Weights of a small GPT-style language model, trained from scratch on English Wikipedia.
Training: a variant of Adam for these matrices, 853M tokens, 6510 steps.
Each number is 200 + 20 x the weight over the matrix's rms, rounded and kept within 0 to 999. Layers, rows and columns count from 0.

# layer 8 MLP gate, 832x320, rms 0.0399, rows 196-232, columns 192-255
196,175,199,158,212,192,180,221,189,244,199,222,200,226,259,159,210,228,224,199,223,201,200,219,206,208,168,223,174,192,198,199,175,201,218,185,179,188,198,202,178,208,221,194,159,210,195,202,187,202,176,159,170,224,228,198,185,208,207,208,200,212,179,206
224,201,218,218,200,202,207,167,212,226,204,167,203,170,183,184,196,198,194,187,188,226,206,178,220,193,219,181,184,183,216,200,193,177,176,181,194,233,205,201,208,166,203,204,210,174,190,187,217,190,235,216,161,198,201,239,197,209,184,191,212,157,199,191
190,217,199,210,224,200,209,200,228,234,187,213,189,202,197,193,198,218,210,180,179,157,183,200,159,201,228,227,192,223,219,206,192,213,177,220,229,201,206,209,201,192,200,200,222,222,220,178,198,203,219,203,199,175,218,205,203,196,184,195,174,196,199,203
225,220,217,195,203,209,205,202,212,215,207,207,187,205,230,193,183,189,186,182,179,168,208,201,176,199,214,197,183,202,227,202,175,220,174,176,181,187,186,191,205,165,212,210,185,184,181,194,199,201,223,210,204,219,219,227,219,205,182,214,206,190,192,204
234,196,243,189,245,200,199,180,207,191,191,199,191,221,177,213,181,203,177,176,144,216,228,201,186,208,202,235,223,176,176,192,198,202,222,157,225,213,172,192,220,233,238,207,200,173,211,237,192,206,237,215,193,194,216,151,188,202,177,192,206,194,179,205
171,190,207,182,218,172,198,226,181,230,251,233,223,218,210,192,209,179,191,206,216,180,220,183,220,197,189,183,220,212,188,187,193,217,180,225,193,183,211,192,222,206,236,208,219,206,186,215,192,196,205,213,215,199,198,208,235,242,218,199,191,229,210,200
183,195,203,189,167,192,216,188,227,183,196,212,214,161,204,248,214,211,205,196,211,179,204,208,217,211,237,197,203,186,190,199,191,193,198,181,190,190,239,187,196,179,244,182,190,195,181,235,211,190,215,196,199,184,183,192,191,178,203,199,193,195,209,179
165,196,190,198,186,239,194,183,212,197,226,221,209,212,212,180,207,218,176,227,213,219,201,190,232,193,227,205,219,199,173,216,197,207,209,226,184,211,192,181,245,197,177,182,189,201,175,212,193,244,207,205,185,181,173,178,174,204,190,242,237,201,212,195
252,207,194,176,184,220,215,186,192,204,239,205,204,187,202,181,212,194,232,209,219,211,171,220,217,192,210,185,203,202,197,185,220,188,199,236,169,239,182,165,198,175,210,198,174,160,171,204,187,175,211,174,153,182,189,202,182,204,196,219,231,179,169,198
204,208,201,188,211,182,203,203,209,218,193,217,180,222,226,203,192,181,199,177,202,211,184,197,170,212,202,229,211,222,228,191,187,194,170,227,213,155,210,221,182,216,222,220,217,195,203,195,207,160,224,182,183,175,201,214,222,198,203,208,192,214,214,174
170,202,216,208,188,205,211,184,211,209,203,221,210,210,221,185,186,221,221,144,193,193,199,208,216,198,185,190,196,188,169,200,206,235,192,218,175,163,181,200,177,213,190,205,204,185,205,194,205,203,213,216,191,228,166,206,231,193,209,210,196,204,196,196
230,203,213,179,151,201,183,174,191,190,206,211,172,206,197,202,198,217,176,180,229,222,189,190,204,214,188,203,216,215,187,213,230,198,196,199,184,192,182,192,204,187,228,206,188,149,191,188,210,218,191,224,184,161,211,208,221,199,203,163,183,194,168,162
189,176,179,197,149,192,190,178,212,173,191,185,182,222,205,203,204,237,207,192,206,222,226,221,224,181,173,194,214,194,215,236,235,183,201,188,166,233,173,183,196,191,193,213,198,214,185,183,204,204,201,212,200,213,172,196,210,203,216,213,194,179,217,164
193,220,187,200,164,206,213,199,238,200,205,202,231,203,241,232,192,224,231,200,200,186,209,225,211,195,210,204,219,201,205,203,207,214,226,208,184,191,191,209,159,212,200,212,210,178,162,218,208,190,174,195,186,167,186,199,241,187,202,200,191,201,195,219
190,155,180,214,213,189,205,195,233,191,240,172,232,175,201,211,189,225,219,212,188,208,161,204,209,183,215,186,191,245,179,188,237,239,159,216,221,205,205,207,219,190,191,204,225,196,172,198,199,187,184,208,183,198,224,219,208,205,184,175,192,151,236,195
180,219,208,153,266,193,212,194,193,217,228,228,174,183,193,174,139,224,202,185,139,167,196,182,207,220,164,198,200,209,198,194,188,207,207,195,219,197,229,244,207,229,256,188,196,219,185,168,187,218,221,188,220,200,204,203,213,164,205,235,196,194,173,199
223,197,181,220,199,197,213,207,175,217,165,216,201,181,189,256,205,198,217,192,208,185,197,201,190,195,221,215,209,196,166,211,211,181,186,213,200,179,161,228,200,166,206,216,207,189,222,207,171,204,207,180,197,203,211,222,223,192,196,223,206,193,196,219
184,205,175,197,207,223,222,178,195,204,194,187,192,211,170,215,223,205,184,230,185,181,213,206,242,187,197,234,233,262,186,189,175,218,182,233,188,228,193,178,206,220,197,223,152,224,168,177,238,189,201,221,201,196,238,167,190,172,204,189,207,237,192,184
204,228,184,174,180,185,204,199,240,211,164,212,235,205,215,230,162,212,220,176,201,230,236,200,226,203,184,207,211,197,201,200,208,222,176,163,190,193,167,177,172,228,190,177,177,197,192,214,188,174,217,137,193,214,189,208,238,207,226,220,191,208,136,211
202,181,213,178,186,210,183,183,205,207,211,211,173,165,244,224,181,214,214,153,205,188,158,190,213,248,229,186,186,195,249,201,215,198,170,153,183,214,191,206,216,210,197,222,186,207,186,199,186,211,195,202,189,217,223,204,203,188,189,164,212,234,213,202
215,181,209,202,192,181,181,202,210,189,210,196,228,181,219,209,223,222,196,204,238,183,194,207,185,204,195,187,187,208,267,169,189,199,183,219,178,216,171,192,199,198,222,202,214,199,244,193,176,203,244,241,236,190,210,208,188,204,209,177,231,183,218,213
226,194,186,188,200,214,170,162,212,208,185,218,170,232,215,201,190,166,204,205,186,231,227,220,247,240,211,175,175,216,217,223,217,203,172,219,192,201,192,200,213,188,219,214,217,206,206,200,191,232,182,205,208,204,195,211,231,176,186,225,186,141,253,174
168,207,195,183,189,230,188,185,240,197,201,222,196,204,215,173,195,271,233,201,196,228,182,194,173,210,182,203,219,225,216,203,195,209,221,194,209,176,188,239,190,222,201,199,185,204,207,240,227,198,247,222,180,184,191,148,162,200,201,221,161,196,199,214
245,204,214,187,218,237,171,230,215,213,244,192,191,220,254,175,219,199,180,185,183,274,188,193,202,268,168,191,226,200,213,213,190,205,177,192,198,210,206,213,195,240,204,199,212,216,215,190,208,182,182,182,156,233,213,207,208,215,196,201,163,171,195,221
193,216,214,206,195,211,156,211,203,214,234,221,202,151,175,169,205,237,207,207,225,208,198,221,202,171,185,180,196,184,205,183,226,212,202,238,175,186,199,157,236,208,206,198,229,186,174,218,219,172,166,187,198,222,197,180,195,222,216,188,204,211,199,204
192,227,202,193,168,176,202,209,192,207,230,205,218,199,177,197,201,233,218,200,219,174,205,180,195,204,190,206,185,178,187,184,187,200,188,205,217,199,210,202,210,210,187,163,229,244,226,197,161,221,177,183,217,220,181,233,189,187,197,158,210,190,216,235
206,149,195,201,222,188,216,199,210,185,193,166,208,198,223,219,188,200,214,181,233,214,178,180,157,178,195,212,222,193,172,148,196,202,193,183,210,197,246,208,184,218,196,233,206,194,202,184,226,214,220,196,157,183,202,217,200,220,216,204,189,171,216,180
217,137,231,238,184,168,202,206,227,254,228,208,197,202,190,262,187,214,201,197,193,186,208,165,189,191,196,201,186,232,185,193,198,203,186,193,174,197,182,199,179,196,189,171,240,196,218,211,180,198,224,210,195,173,193,237,220,238,195,205,181,190,190,175
204,186,189,161,144,229,194,187,179,242,215,167,178,203,173,205,202,181,189,193,225,214,172,169,196,148,185,202,218,209,168,226,163,219,159,205,197,189,201,240,208,194,203,161,232,212,135,189,201,192,186,178,175,233,204,181,221,164,211,190,192,163,166,197
180,160,196,210,197,166,204,214,234,191,198,170,197,206,203,196,167,226,220,205,217,236,175,218,221,227,242,161,200,195,203,208,195,206,179,182,185,165,201,190,199,203,176,205,203,206,174,189,186,208,216,245,205,167,203,216,168,174,214,201,205,201,203,199
198,204,229,158,218,181,233,208,188,210,221,195,175,207,203,205,211,220,220,169,182,206,200,141,211,239,207,156,199,194,193,212,215,218,204,221,214,144,202,220,203,201,217,193,201,185,191,184,145,179,239,199,217,180,199,165,221,167,180,207,200,246,188,200
187,202,200,188,228,162,191,238,202,262,198,202,202,188,199,210,228,230,214,204,206,196,207,180,196,195,173,192,240,197,218,190,240,204,266,237,209,169,178,209,213,214,189,160,221,200,214,191,166,177,180,178,201,213,199,207,196,198,205,210,182,182,182,199
157,203,179,214,190,228,231,193,214,214,199,203,157,224,219,241,176,204,204,198,206,203,242,232,192,208,205,175,185,213,169,226,198,241,151,186,236,181,253,209,165,180,201,220,213,212,194,187,204,194,201,266,190,139,202,193,197,203,192,204,217,183,206,189
155,206,213,198,216,180,212,195,212,188,238,241,197,199,206,237,192,215,215,198,187,182,189,167,168,185,208,197,224,220,219,163,232,186,216,176,195,199,216,220,202,195,224,171,207,206,188,181,206,182,234,188,209,194,236,170,188,201,204,208,191,192,164,202
221,240,221,220,150,212,223,214,219,189,198,230,238,189,178,229,198,160,239,210,248,216,199,205,214,205,195,218,219,185,201,195,189,217,180,194,197,204,201,187,191,144,221,145,197,189,205,195,188,170,194,172,198,164,236,206,205,184,227,179,195,211,205,196
181,184,192,169,190,243,194,192,194,204,197,217,211,205,206,201,226,189,203,196,252,166,159,163,208,221,215,187,242,213,196,220,222,206,189,200,210,219,211,231,188,200,215,198,232,180,174,189,185,191,221,221,220,191,175,211,189,223,201,154,160,210,227,180
181,213,196,187,197,184,183,181,192,207,221,195,240,188,186,197,187,185,209,197,190,213,237,191,204,170,200,216,206,215,179,204,198,168,192,210,217,234,228,175,213,187,192,205,232,202,203,235,217,204,223,193,175,216,194,240,222,210,189,216,158,201,173,189
# layer 8 MLP up, 832x320, rms 0.0382, rows 196-231, columns 192-255
194,197,212,162,160,202,198,186,212,201,214,179,194,209,207,182,240,201,220,188,204,196,181,182,220,214,212,227,180,226,176,185,207,202,179,201,164,183,217,181,195,156,213,219,191,206,177,167,207,203,172,196,188,189,196,190,193,174,181,204,198,205,189,202
192,177,170,198,248,198,200,174,225,191,185,234,194,182,221,194,244,198,197,204,153,238,218,231,199,233,226,207,199,218,219,176,206,216,226,188,181,186,199,231,185,217,228,220,202,221,191,234,210,222,185,171,189,202,206,197,203,161,182,219,181,191,199,196
175,214,214,217,216,192,197,213,185,194,187,185,214,206,215,203,190,168,207,206,199,187,197,224,187,206,186,233,172,184,206,212,189,202,184,222,201,201,188,179,185,178,179,211,218,177,194,190,180,196,203,185,227,200,197,210,203,181,207,204,203,191,210,187
207,201,190,218,234,178,183,227,219,189,207,179,175,180,199,215,182,236,212,220,165,201,213,223,183,214,203,212,173,205,229,185,230,177,169,223,178,219,155,205,192,167,224,184,176,230,211,203,198,207,202,241,170,163,214,196,211,192,178,156,202,164,181,178
234,219,219,185,180,220,180,193,210,198,204,204,173,165,187,233,198,178,227,242,159,206,209,187,194,203,157,192,177,213,187,219,243,176,227,195,209,194,186,185,200,185,198,186,169,184,197,260,179,182,207,193,206,154,216,187,199,195,178,191,220,156,154,172
197,190,186,211,226,175,183,240,177,207,203,184,234,250,201,191,233,188,185,184,203,216,216,185,201,189,164,217,172,211,202,212,225,215,148,190,205,182,208,217,178,187,186,216,201,219,213,191,224,184,209,186,195,199,211,225,210,204,208,227,218,203,199,222
225,230,196,222,164,215,219,241,197,158,201,250,177,187,168,197,212,172,186,179,192,208,201,201,193,165,186,196,200,199,199,221,205,178,175,213,205,196,179,199,191,190,212,194,211,189,224,186,172,217,186,207,181,200,220,211,197,169,188,210,220,210,208,201
181,214,182,176,184,216,196,179,208,169,204,213,166,201,209,211,176,200,193,205,198,191,210,186,209,205,187,206,241,155,216,199,210,186,187,202,212,219,208,192,237,228,189,184,185,181,169,226,221,216,234,179,197,200,189,217,201,190,183,201,207,173,181,195
226,213,203,214,176,232,239,220,227,233,231,189,193,222,205,182,214,189,222,200,179,249,205,248,181,245,206,210,186,191,166,213,220,196,161,178,202,218,216,176,225,207,201,212,220,161,202,191,228,209,183,186,216,192,186,170,187,191,218,241,169,219,191,225
172,194,161,206,222,171,197,184,213,203,175,195,198,206,172,212,181,218,207,233,194,181,180,225,219,202,210,175,201,188,185,218,194,166,182,197,186,211,197,202,184,203,173,177,205,196,215,204,215,211,185,184,201,195,206,241,196,184,192,220,204,209,180,208
177,193,215,204,224,223,181,197,238,199,206,227,177,240,226,194,214,183,211,174,178,154,191,185,216,198,173,220,195,218,232,211,204,230,223,155,210,200,219,211,196,212,203,197,215,194,192,205,216,181,201,210,196,214,179,180,202,169,184,243,198,196,207,189
198,197,192,178,194,171,185,195,203,191,223,219,191,228,165,190,211,238,196,169,190,241,194,161,181,187,194,183,193,185,184,221,194,197,188,246,212,226,198,197,222,193,232,188,199,178,192,208,190,232,160,220,183,189,221,193,219,187,220,157,187,174,175,192
207,181,236,210,223,219,187,218,202,184,229,179,186,214,217,187,165,171,209,204,203,165,204,244,200,210,203,214,188,223,165,187,155,224,183,173,228,176,218,201,226,234,209,214,221,218,229,223,199,198,176,157,197,139,211,159,186,162,188,224,215,202,184,195
190,165,207,174,172,216,198,223,184,208,184,182,234,234,220,217,215,180,185,214,193,167,216,216,181,150,206,193,220,228,207,207,237,140,198,206,178,182,206,215,219,237,180,223,184,197,199,199,218,249,195,210,202,205,210,180,221,204,205,214,221,179,236,175
217,208,211,210,178,206,180,205,223,180,216,195,171,222,197,199,208,200,186,193,238,250,192,190,171,190,206,213,217,201,182,200,217,226,221,203,138,188,175,208,202,193,191,212,223,242,218,221,213,168,216,206,191,200,196,208,207,220,180,172,201,197,190,195
184,230,214,213,215,223,184,162,166,201,159,158,232,218,226,221,167,214,178,189,146,193,191,220,186,202,186,222,196,234,179,207,186,195,200,202,196,241,241,202,200,207,197,193,225,187,251,182,216,210,213,200,181,182,191,192,224,234,196,200,176,188,192,192
210,166,195,213,213,187,201,209,206,197,202,198,186,184,209,172,172,213,205,209,210,185,197,215,187,228,175,212,226,179,228,181,182,198,194,214,207,206,218,208,171,190,199,180,200,188,196,214,228,169,212,189,169,183,207,203,167,189,186,183,206,198,198,218
196,210,189,238,222,230,205,175,205,150,174,172,191,191,221,218,201,182,204,170,188,201,225,218,215,194,194,184,193,217,247,197,240,211,216,198,183,215,156,208,242,164,174,223,159,213,199,201,194,200,193,202,182,210,203,195,182,189,203,207,229,200,197,211
178,211,205,189,216,226,188,223,221,202,235,186,195,240,187,178,214,225,243,212,203,229,193,164,137,218,213,219,184,194,192,206,183,202,221,199,145,199,226,205,211,200,221,255,182,186,214,181,212,213,210,192,203,187,227,184,209,214,230,215,198,171,187,191
199,221,204,215,207,191,216,182,183,202,213,192,220,184,182,180,190,202,197,232,216,200,213,191,207,189,196,214,168,209,175,210,160,202,226,201,187,194,198,214,182,181,224,176,199,196,217,241,205,222,227,201,183,168,168,200,183,204,214,209,183,181,183,184
219,212,234,190,204,222,186,214,249,221,199,191,174,182,183,237,195,205,222,205,199,186,190,208,211,178,197,239,196,157,200,193,192,199,189,196,206,211,239,195,197,190,191,210,186,174,172,232,208,216,187,216,247,197,228,217,193,217,205,217,208,178,211,179
206,217,205,194,231,175,227,222,204,189,238,217,223,146,226,202,190,217,191,204,192,206,204,213,219,172,205,223,190,158,163,168,194,206,217,178,163,176,204,190,190,179,217,178,189,213,209,204,180,193,170,229,187,181,190,180,207,152,219,207,192,243,185,184
195,220,212,200,189,193,209,185,203,217,243,211,180,212,180,231,167,208,192,196,187,184,191,219,188,218,194,182,192,203,174,176,191,232,189,196,192,181,185,173,207,191,225,199,216,215,185,184,181,192,210,212,177,206,226,198,206,197,174,175,204,191,217,192
213,182,202,183,266,218,205,176,211,194,197,169,222,197,191,177,222,219,169,223,193,192,205,196,193,185,188,178,239,200,209,188,207,219,225,189,213,172,209,201,208,165,189,243,189,233,213,170,237,178,208,176,158,180,201,190,172,213,177,191,190,152,202,230
188,184,219,221,213,169,189,240,174,185,193,210,197,167,218,198,208,177,183,202,240,213,190,216,216,210,231,211,164,191,198,204,246,216,183,216,157,191,176,193,206,181,212,234,178,229,220,210,173,233,231,187,229,188,195,232,183,198,199,205,204,170,205,197
213,168,225,192,173,181,201,159,194,213,220,201,220,185,189,183,164,160,207,192,186,219,198,200,207,214,212,226,255,196,187,208,222,220,217,187,169,188,178,219,211,210,203,206,192,209,188,217,193,201,201,163,192,170,217,195,195,228,214,212,184,232,197,170
172,190,183,193,196,185,245,180,160,225,229,237,172,219,199,164,218,207,181,190,206,217,215,221,235,220,195,216,203,222,167,200,243,197,221,198,156,197,212,224,192,226,201,148,202,194,219,200,205,186,193,204,200,222,198,194,196,195,202,205,220,154,222,214
189,206,184,175,199,189,210,205,209,185,189,180,184,180,198,200,232,203,248,204,192,194,222,197,239,184,196,162,206,207,193,193,154,201,186,212,163,211,225,218,198,195,186,200,187,193,194,190,209,177,193,180,172,219,202,195,203,186,169,206,188,226,190,204
195,212,178,196,243,203,221,173,179,184,235,193,194,189,193,175,191,183,202,185,165,190,208,246,253,183,205,177,215,201,188,243,207,230,219,235,148,222,196,246,195,205,216,197,218,238,167,173,173,220,220,210,178,174,212,234,208,174,211,210,202,215,213,156
225,206,215,206,220,195,158,196,184,236,205,212,243,236,179,162,201,214,187,188,245,193,181,140,214,190,191,167,153,193,169,184,206,199,198,212,182,173,185,198,185,193,239,256,200,208,205,201,172,225,237,210,225,228,187,232,201,178,204,214,227,212,196,203
231,218,187,217,184,232,208,182,202,189,214,234,225,162,197,235,189,187,182,221,232,185,219,242,187,205,194,213,180,174,185,201,254,174,233,198,176,188,195,190,218,202,202,173,160,206,207,215,174,177,169,194,200,242,208,217,217,194,232,228,179,189,211,225
161,202,231,216,201,203,189,189,200,189,208,225,184,164,217,217,197,196,220,258,155,195,209,190,215,191,177,226,219,189,205,197,224,182,185,169,177,163,224,193,190,250,223,177,201,222,211,192,184,193,227,196,231,194,201,234,180,192,219,198,182,214,221,186
190,191,188,174,179,188,205,207,177,229,224,216,174,237,224,203,200,211,175,212,199,167,198,180,185,196,218,174,239,202,198,190,183,211,181,172,202,219,202,180,197,199,209,222,193,177,183,165,218,178,218,253,150,180,191,192,183,205,219,197,168,192,199,219
169,182,217,217,209,193,202,217,190,171,165,192,172,211,190,190,188,222,200,190,182,186,183,203,225,195,178,196,228,225,190,186,195,209,208,227,244,173,206,212,216,221,215,214,200,161,239,167,172,210,212,205,237,204,223,203,190,211,166,186,190,187,181,198
224,209,210,217,192,194,217,182,225,180,172,166,214,196,215,219,207,192,200,238,184,208,179,219,196,217,211,238,168,168,204,193,212,238,180,175,222,208,207,203,217,242,177,210,172,168,155,185,195,160,221,159,190,222,171,209,202,196,181,194,211,196,241,250
195,196,180,185,236,210,198,213,217,148,202,208,200,183,194,230,192,165,192,216,199,188,196,186,201,222,245,214,200,188,226,196,227,210,190,224,223,210,208,178,203,228,193,210,170,175,179,157,213,202,229,210,182,180,211,149,182,185,210,218,179,196,138,231
# layer 8 MLP down (transposed), 832x320, rms 0.0363, rows 196-231, columns 192-255
185,217,199,229,196,213,198,222,184,208,204,188,174,202,192,184,169,234,204,195,203,180,187,251,193,187,186,210,198,178,216,198,174,191,207,187,231,193,190,177,221,196,177,173,195,239,232,248,161,217,156,187,195,193,195,204,205,237,212,208,180,190,212,220
176,198,238,197,213,202,187,196,221,205,191,206,191,156,205,183,222,178,211,233,159,220,203,207,216,154,236,212,180,213,200,180,221,178,194,185,180,214,198,188,222,167,198,196,158,181,196,217,223,205,200,201,180,180,217,223,189,208,192,217,208,183,218,180
214,187,206,192,194,195,206,215,168,167,171,209,205,206,214,202,201,220,189,221,203,219,201,210,247,199,199,175,203,209,150,190,225,193,188,199,213,216,203,225,195,216,229,218,161,165,177,214,201,179,181,229,209,224,223,203,178,211,197,186,193,204,227,204
185,241,201,216,225,221,192,201,243,177,175,194,194,207,192,180,210,197,183,209,200,200,198,202,203,210,204,231,213,194,179,212,173,199,207,218,233,216,182,209,201,204,173,168,192,203,149,197,185,195,207,211,200,185,193,187,226,205,238,197,199,185,183,214
202,199,223,185,217,193,208,175,183,196,181,203,179,216,207,210,213,188,212,213,161,237,192,195,175,191,173,199,192,169,180,210,202,200,190,182,223,212,168,194,216,186,209,200,180,205,250,194,207,189,203,222,191,163,220,159,243,162,207,218,199,188,173,178
195,228,215,197,190,186,221,202,212,186,164,202,248,231,215,182,214,238,198,165,208,207,178,219,194,199,167,175,167,173,219,212,199,204,216,179,189,180,189,221,187,168,164,186,159,197,192,221,238,197,209,190,204,250,222,176,181,249,186,225,198,232,163,217
213,197,201,181,219,182,212,180,197,216,163,184,191,185,196,179,185,166,220,184,202,213,176,233,209,220,226,204,208,176,201,213,194,215,228,205,215,184,211,212,185,224,201,186,199,225,197,189,214,197,222,210,218,192,199,227,194,186,195,227,169,216,177,165
194,202,199,200,201,210,182,177,192,242,237,203,230,205,206,151,204,186,159,200,224,217,193,198,183,161,173,179,169,239,168,226,212,211,229,204,197,204,198,192,217,172,202,208,187,215,207,162,184,213,237,227,202,187,200,184,197,171,199,193,178,223,223,195
229,203,187,192,171,174,214,213,232,263,209,176,244,225,231,222,197,181,259,187,209,194,225,193,169,241,151,198,198,183,208,209,212,188,210,166,178,197,163,173,189,201,208,183,213,205,206,176,233,211,184,232,206,159,197,238,214,170,184,212,196,198,204,177
205,213,176,169,224,226,177,199,211,184,229,160,198,180,194,162,210,194,204,217,166,223,192,233,183,192,225,182,192,207,209,209,202,183,182,203,216,200,166,203,172,206,176,187,227,194,224,209,204,173,235,184,192,184,241,194,225,212,198,239,182,229,226,204
211,206,233,213,203,200,201,198,175,218,196,211,202,168,181,203,191,200,191,242,200,175,220,214,230,164,176,224,204,213,200,197,181,161,192,194,217,201,162,169,220,167,191,172,185,219,177,215,194,256,208,191,204,205,223,194,203,198,210,176,224,180,227,191
177,201,219,201,232,230,209,219,210,222,227,199,210,190,204,175,222,139,225,219,180,181,237,197,195,223,201,198,162,191,197,175,196,202,194,194,213,186,207,189,155,214,176,208,208,222,201,180,195,179,182,236,230,217,202,190,201,204,210,234,222,194,213,223
189,235,171,193,225,187,190,231,181,206,165,186,196,212,204,210,165,235,207,205,173,171,203,208,212,240,224,223,203,186,230,232,210,187,202,224,202,178,164,212,173,185,179,203,183,213,184,208,168,214,237,185,179,211,200,223,192,212,197,196,243,218,200,228
214,247,238,209,212,228,194,212,168,203,233,219,229,176,206,228,178,207,177,174,181,211,202,218,194,225,178,159,166,234,176,197,216,202,246,175,184,193,190,233,220,201,214,200,159,174,211,195,214,176,190,241,169,228,168,178,167,217,218,172,181,222,193,232
204,192,205,202,188,183,162,208,228,220,239,214,207,199,174,231,199,182,183,234,274,196,174,232,171,187,216,216,169,191,187,197,221,221,213,175,197,210,187,201,185,223,184,184,207,185,226,202,205,165,180,185,234,236,190,202,180,182,172,242,182,169,209,224
192,218,194,219,165,170,204,173,212,197,190,168,211,226,227,198,238,205,149,191,161,191,187,236,237,225,225,170,191,219,190,185,206,218,182,196,162,176,214,193,229,200,223,197,202,203,244,206,202,221,196,189,188,193,221,162,259,171,244,228,193,188,163,237
204,180,196,215,219,205,203,233,232,201,196,228,206,216,217,206,215,187,192,196,231,206,210,189,184,180,161,180,200,219,175,182,254,195,234,207,176,183,218,211,206,191,203,182,219,193,215,210,200,203,219,178,216,232,186,173,191,209,163,237,181,179,218,169
181,237,247,157,208,179,194,149,206,237,220,219,203,226,216,206,215,194,241,192,190,182,220,175,187,194,215,177,237,203,186,184,179,186,232,199,213,230,195,185,208,186,188,173,225,201,197,174,207,173,202,206,210,204,163,191,212,205,182,212,184,224,191,202
186,184,195,206,168,174,217,194,184,200,163,213,179,191,236,229,174,193,230,197,240,220,213,227,222,222,189,199,200,176,200,178,214,181,214,200,186,207,173,196,196,203,182,201,174,220,202,211,184,168,195,181,192,258,170,207,209,165,193,203,243,174,218,219
210,171,215,167,179,187,165,202,215,215,208,204,186,179,251,208,185,216,227,183,204,180,165,205,208,239,253,188,189,195,240,202,201,196,188,167,181,215,218,229,216,224,226,217,159,173,200,209,199,225,188,206,166,202,215,194,208,222,214,201,206,211,211,205
194,177,176,228,231,185,208,232,193,223,180,204,217,186,216,212,186,202,193,193,197,251,193,186,190,213,176,211,221,183,157,205,223,203,169,213,205,178,188,193,198,188,196,203,205,214,201,196,234,173,210,209,214,209,232,213,191,192,154,185,207,212,221,160
188,218,188,221,224,210,169,184,196,226,221,175,189,193,222,182,223,182,207,184,222,201,214,196,209,226,201,179,170,193,196,188,185,204,193,176,178,196,211,232,160,175,224,194,204,187,169,226,183,240,230,248,189,229,204,244,257,166,184,208,213,214,260,177
187,158,212,166,190,204,202,219,208,203,193,210,203,198,174,185,216,182,216,212,198,200,193,220,183,222,222,227,187,209,175,196,238,209,225,222,212,171,184,187,219,217,243,194,170,192,191,168,207,221,191,205,185,160,180,191,177,184,186,207,182,194,199,193
196,181,215,168,173,192,233,239,207,195,205,200,197,203,189,243,216,189,173,206,191,200,159,224,228,184,198,211,222,158,208,174,215,206,196,193,177,209,210,189,214,171,205,208,170,194,194,177,194,173,173,211,175,186,195,161,207,174,222,252,163,176,240,188
145,226,173,209,176,190,242,210,217,220,171,198,184,178,188,200,190,185,205,181,202,205,202,171,195,238,208,232,184,237,205,201,202,214,194,166,217,202,194,254,177,196,159,189,237,204,233,229,202,222,163,200,210,176,225,182,209,206,189,210,210,189,220,218
190,226,201,171,177,188,208,182,200,272,207,182,199,176,192,188,216,197,226,179,228,218,212,216,190,189,184,234,212,187,196,190,174,193,188,195,184,186,160,197,202,203,214,190,213,218,211,213,182,194,216,171,190,181,206,235,205,211,207,165,219,192,235,173
175,159,220,192,221,209,242,196,224,195,189,203,214,190,223,224,221,219,213,205,227,195,146,188,187,199,190,225,225,179,211,241,239,212,182,190,204,195,198,186,189,203,219,183,207,192,223,213,203,184,212,229,192,216,177,203,185,218,185,222,227,245,164,183
186,198,208,211,210,155,236,138,203,232,226,227,193,221,221,209,205,193,179,245,176,207,223,157,249,207,215,216,197,199,195,186,184,176,169,194,209,175,218,235,156,170,204,228,190,200,189,207,185,231,157,195,194,230,215,211,226,212,231,231,165,184,190,216
202,223,203,172,197,258,208,172,215,173,204,173,171,197,189,202,216,213,210,205,207,213,179,203,206,213,197,192,232,197,213,238,187,207,179,183,170,233,193,183,199,205,237,188,159,189,189,244,186,248,262,215,175,225,201,212,171,218,209,205,188,176,217,204
224,180,193,160,209,238,188,237,215,217,233,214,211,195,197,184,224,199,257,188,209,206,213,199,201,153,175,207,217,214,185,227,202,218,216,198,207,219,210,214,175,193,183,201,214,197,198,190,215,195,225,190,195,206,171,195,214,194,190,203,208,191,194,205
230,198,225,173,186,199,179,180,196,175,173,208,177,189,211,180,207,198,171,223,242,198,207,231,192,170,221,211,192,223,191,211,172,178,223,174,201,223,181,202,200,206,219,240,213,203,199,206,220,244,204,216,206,192,246,231,207,220,205,212,187,182,171,197
222,193,154,176,206,220,245,209,193,219,163,170,205,187,191,181,168,203,155,193,175,196,254,239,222,190,185,197,213,211,223,195,196,188,178,223,191,215,199,161,208,190,182,183,191,228,210,184,192,240,184,188,185,221,187,197,182,178,214,232,187,182,205,237
225,160,225,171,212,216,176,196,196,224,223,200,206,188,173,174,181,207,184,168,203,199,195,217,192,166,190,194,194,188,203,149,202,161,232,182,182,193,207,198,199,188,203,212,222,194,230,231,185,185,220,180,250,228,193,208,220,208,226,203,212,221,220,151
212,181,200,180,234,190,199,194,215,210,210,198,196,215,187,174,175,197,214,228,209,205,222,203,194,177,183,171,199,202,197,208,213,180,204,236,208,224,204,201,186,220,204,185,192,221,223,188,178,231,170,204,165,185,186,202,209,165,212,240,189,214,194,200
221,206,210,196,173,195,227,209,208,201,206,187,210,197,189,205,205,193,245,202,201,225,202,202,189,173,247,222,209,192,249,189,174,188,241,185,217,209,201,209,232,182,228,178,234,199,211,218,185,208,178,174,216,189,181,212,183,186,228,211,186,200,206,152
181,173,233,197,204,198,205,200,159,184,192,189,181,210,200,209,231,186,210,197,191,210,220,192,208,209,173,202,204,202,226,161,217,232,216,162,180,208,195,196,229,214,239,197,191,208,215,217,207,227,181,226,215,221,186,182,202,206,218,230,187,202,245,216